Each number is 500 + 25 x the weight over its row's rms, rounded and kept within 0 to 999. Layers, rows and columns count from 0. Numbers have three digits each. The size before them is the row's rms in percent of the matrix's.

# layer 6 attention query, 320x320, rms 0.046, rows 20-41, columns 128-191
097:548494494573518499502472500528516497486476501473506527470508520511469546469495525434487514461466499480487508516489515480526568530507547495468508474548511478482497507456533539485545510483492494
099:494515458474504494495496498539471484486494501503494507525516512505476478520517516500528487499534494506550488499450485444491516486487476521559457518527488523496499504482545513505476471499520511
092:500499488510511504525507480495529485533518453504530501466476512470465501553534479481473525483525513484521526474491466495505513486519456495491495506507538469511464538484515515541485549502451509
099:473470519479500470489494459490515474473464495516494456513545506491465511494449499503536471509534520500465526480510554518528510514557494495475521507476485506495470490485489495501495491492470479
098:530472488537539533487470466542522466530486499508500470490512457477543486471516482489443485523467463528479516483509467509472536477477442512476497491524487509511524483492494484477507480512496511
103:433535515506539484511510504483528498500481472510490540504460486507501499527532455500506493492485509517469528510516475465529520453486533534506517533519524505490491494495485473537525495470480552
098:496511487492494534503537509463489443494490495520505519479518501491429511526453501520465516501520497482449508487497515539530483499527473518542509465528494488576547517506536537482484453506511473
101:494494498476475491492449521485455478522503490530488474546497521485493471502509474522483463509521504497552514464508496477482474489510507529528555497510455487538499504533475506485521505513484505
106:469488468501518518483523480445468505470522523491457550497470515468508502502504484475515517513520542488534521500489536482479467450458460507544559521562473528494431540474531552517438547500492503
100:464493483499485539479521500510521536476478535470549493479474504527567522487490460547447517501492496491497500486528511571498538468514477505486510556450449501494496493555511509486487509548466467
108:466496488486483486474499468500495500523496462467518459487500498528504491487471503485474526497476517478496483556503504514472499499525505500517519486533507553516527503525513480506505444519506519
102:535503483480565509480501481468545505506507515465565494530503491499517500456537556503498514506509508505476453514496513495489527520493527514428535487500495476443502458500443456482488503512524499
114:508527504509537477539560481489511514482508499526540494505492509504491492440488471508460509503497462482490503488491466511483505469482483501480527455484472497525523521518495489475510515485524518
098:507520489501516544495468519516488502518506514465506487513556466531449487487465504506489478498523524574501534486487538564464492501482503486503517534482505489551548493536502543523492493511473531
109:524502479512531519516476518495491495484486497493442495498488495445572491488462522519467502521479478508519522483519515499528443494505499514520452545522499526488468476534524514471530445499540544
109:500443487510514524509486502495473505467482503548496487519455470533466529489477529523526488498485491485491521541528497446506463485490457464484504535501526496512546482519530497510497498513530482
112:510535505530498550500513483506522489469490520502507496526518537534468500505497498472478485511525470484486460513508505498514455503496471510458460524521521497482511511509493454482517505526444478
104:526508522500510518524483529478494514500531545489500473509525494519473487500483499485489524540497530482480532526509458512490478478574510529489518480557486502456473529518491510471511455470527490
105:553549498524477514472518526487527497499522479474484485517501478538476523514509468509529509516519519494516523499508512458526490536510460537482500486514508553546444497494532490468488514500475519
099:480461509512456482546504455526492498526489518500473464517508495552504438516469530567499525492498544546457453475543510497483479465516500496512509513525544475493531526488508517509537494466480494
107:505492499488454461508519514487532509513503440510451516517486521532474505472486480469466476515498478517529502513530517507502491470524458524513474540494424526505509489489488522505534523490492554
099:560506495514500522507427509560503484499479497515534485481474498474527528485486515535479517496521488442517475507483500462492553524462540502464512549502514531477494507509509520459487547479457510
# layer 6 attention key, 320x320, rms 0.0474, rows 20-40, columns 128-191
096:508517526542526505562525469501546486491452507508549519511513469579548557502509504496525469465538481493420472488491498516512521479470463526460506539504512493500509489528521456483521508496520493
096:507500476465479533490501476421513469459500482524503495504509493473474538506512501510547482490501527482508490504446475508484492508509512450490494486454457503459440522499513557496449502486496529
095:499487508492478470553451519450544515493505538481463489495465522459510490461495497478497513530510491489498498486550534519507497477526534504534532496509506506521465512503489526469517527539439501
102:464489500531532532495502504490512510447488504494521489470505512520541476517462530499550434527498515501476450454515540470477491550498502462480583496470483473478507516506487543510490531507551474
098:531503511501465495491488485548474489558480453483519520462518498502503480494487519509526517467494481471490472523492499462496596517514441478520455490509490518495522468483522454544515489542503532
102:495479502471536529444495499510503505498528538509531469510535537479487509532467506514477491536514493488481541468515522486529512477481534480480472482537511456526545525529571534482496517511507472
129:520474521468506504477523503474504502478469494518489486533468499485523450532444487451499483513511473485492470479508514492488470523549479515491495484487475523494462471482435544511503484520518474
095:539476525495514498516473514517467490512506530463500507509505526458464520490478463482537515523506497493479476474461497500501495523496485509500540451491501493524490498488496527504555578523465475
109:502510494525455508546450478489502529495487526505500467472532460493447501466486494436502544481509536476492468528499502500467512505496492473520536529494464505492504487513447465486524572514509487
099:519500472447536493512552447481510532520484481529540467477462485536507478490504470477495512499514481498493513481507498520496508474506502515536462505494508511502457495510478492472490500492552458
103:506487464491485522489460515516485510490548498485507516483509488508554515515522496491489497491503546520480511512488482528511491493529490533516504503522537488503533500457503511538458501479489459
110:520528511508519496522456504551522516465530501498511494520463533510512487498479507512465509491509540501504504445486538452515527483465512467507511505506500510559531489479484468474478505534534489
108:485478514523520545524508438517472529466497495563508542484498527491479506506488489504522471471464487525524514470502508492449482515503493490486449508515512480400486518518442490449459498516471493
097:533517506472487498491514511524470472538489526511511499502500496519523495477477497498460470503520540538488532460538481461525451514483465491497488500511492493538513503476522523501522514499518484
102:505508478492460521501530458530538495535512501523519487474512494478512518516494472489488546510508469503477513497517515507476502481469506492508493482474507484520492502493508509506515479505492494
108:493512502508469536489521499512461521515458467497522495460505486468471547516519516490489452505478475505494542505483481459521468541480508513481483518473547552524517537484489511466534472500490451
101:503466485492506503531526510427547497512509485533500472511465512484481484527517494497498457509474546495464496506503480487526512475470504516515440508493508564501528539536448498484494488503500524
106:490481446489506527493505460492500477470502523456523461484545495480516470522459505475549502532491541521517469489537500510497501512540474496518488491522511472503493477523526510482486497465497501
100:525478520497547475541510505527556525502512509489491501498498478474496510463496499481486520542484523545503519444472443486505472502449472482553532504497525491479479490497476533528482498517525502
103:520506517480530469486553525562487498513524520501513500490471504509512510519508526509485493470507530513501566517510527541510499477499509485471519512494485533516520523528536495494480495496533501
100:452471528476562465486544486472527497477492511521509518510487498473510529485488568464473457471504531520511548558532450527513511492496460523516553508552512488462496490481487513541497515510514497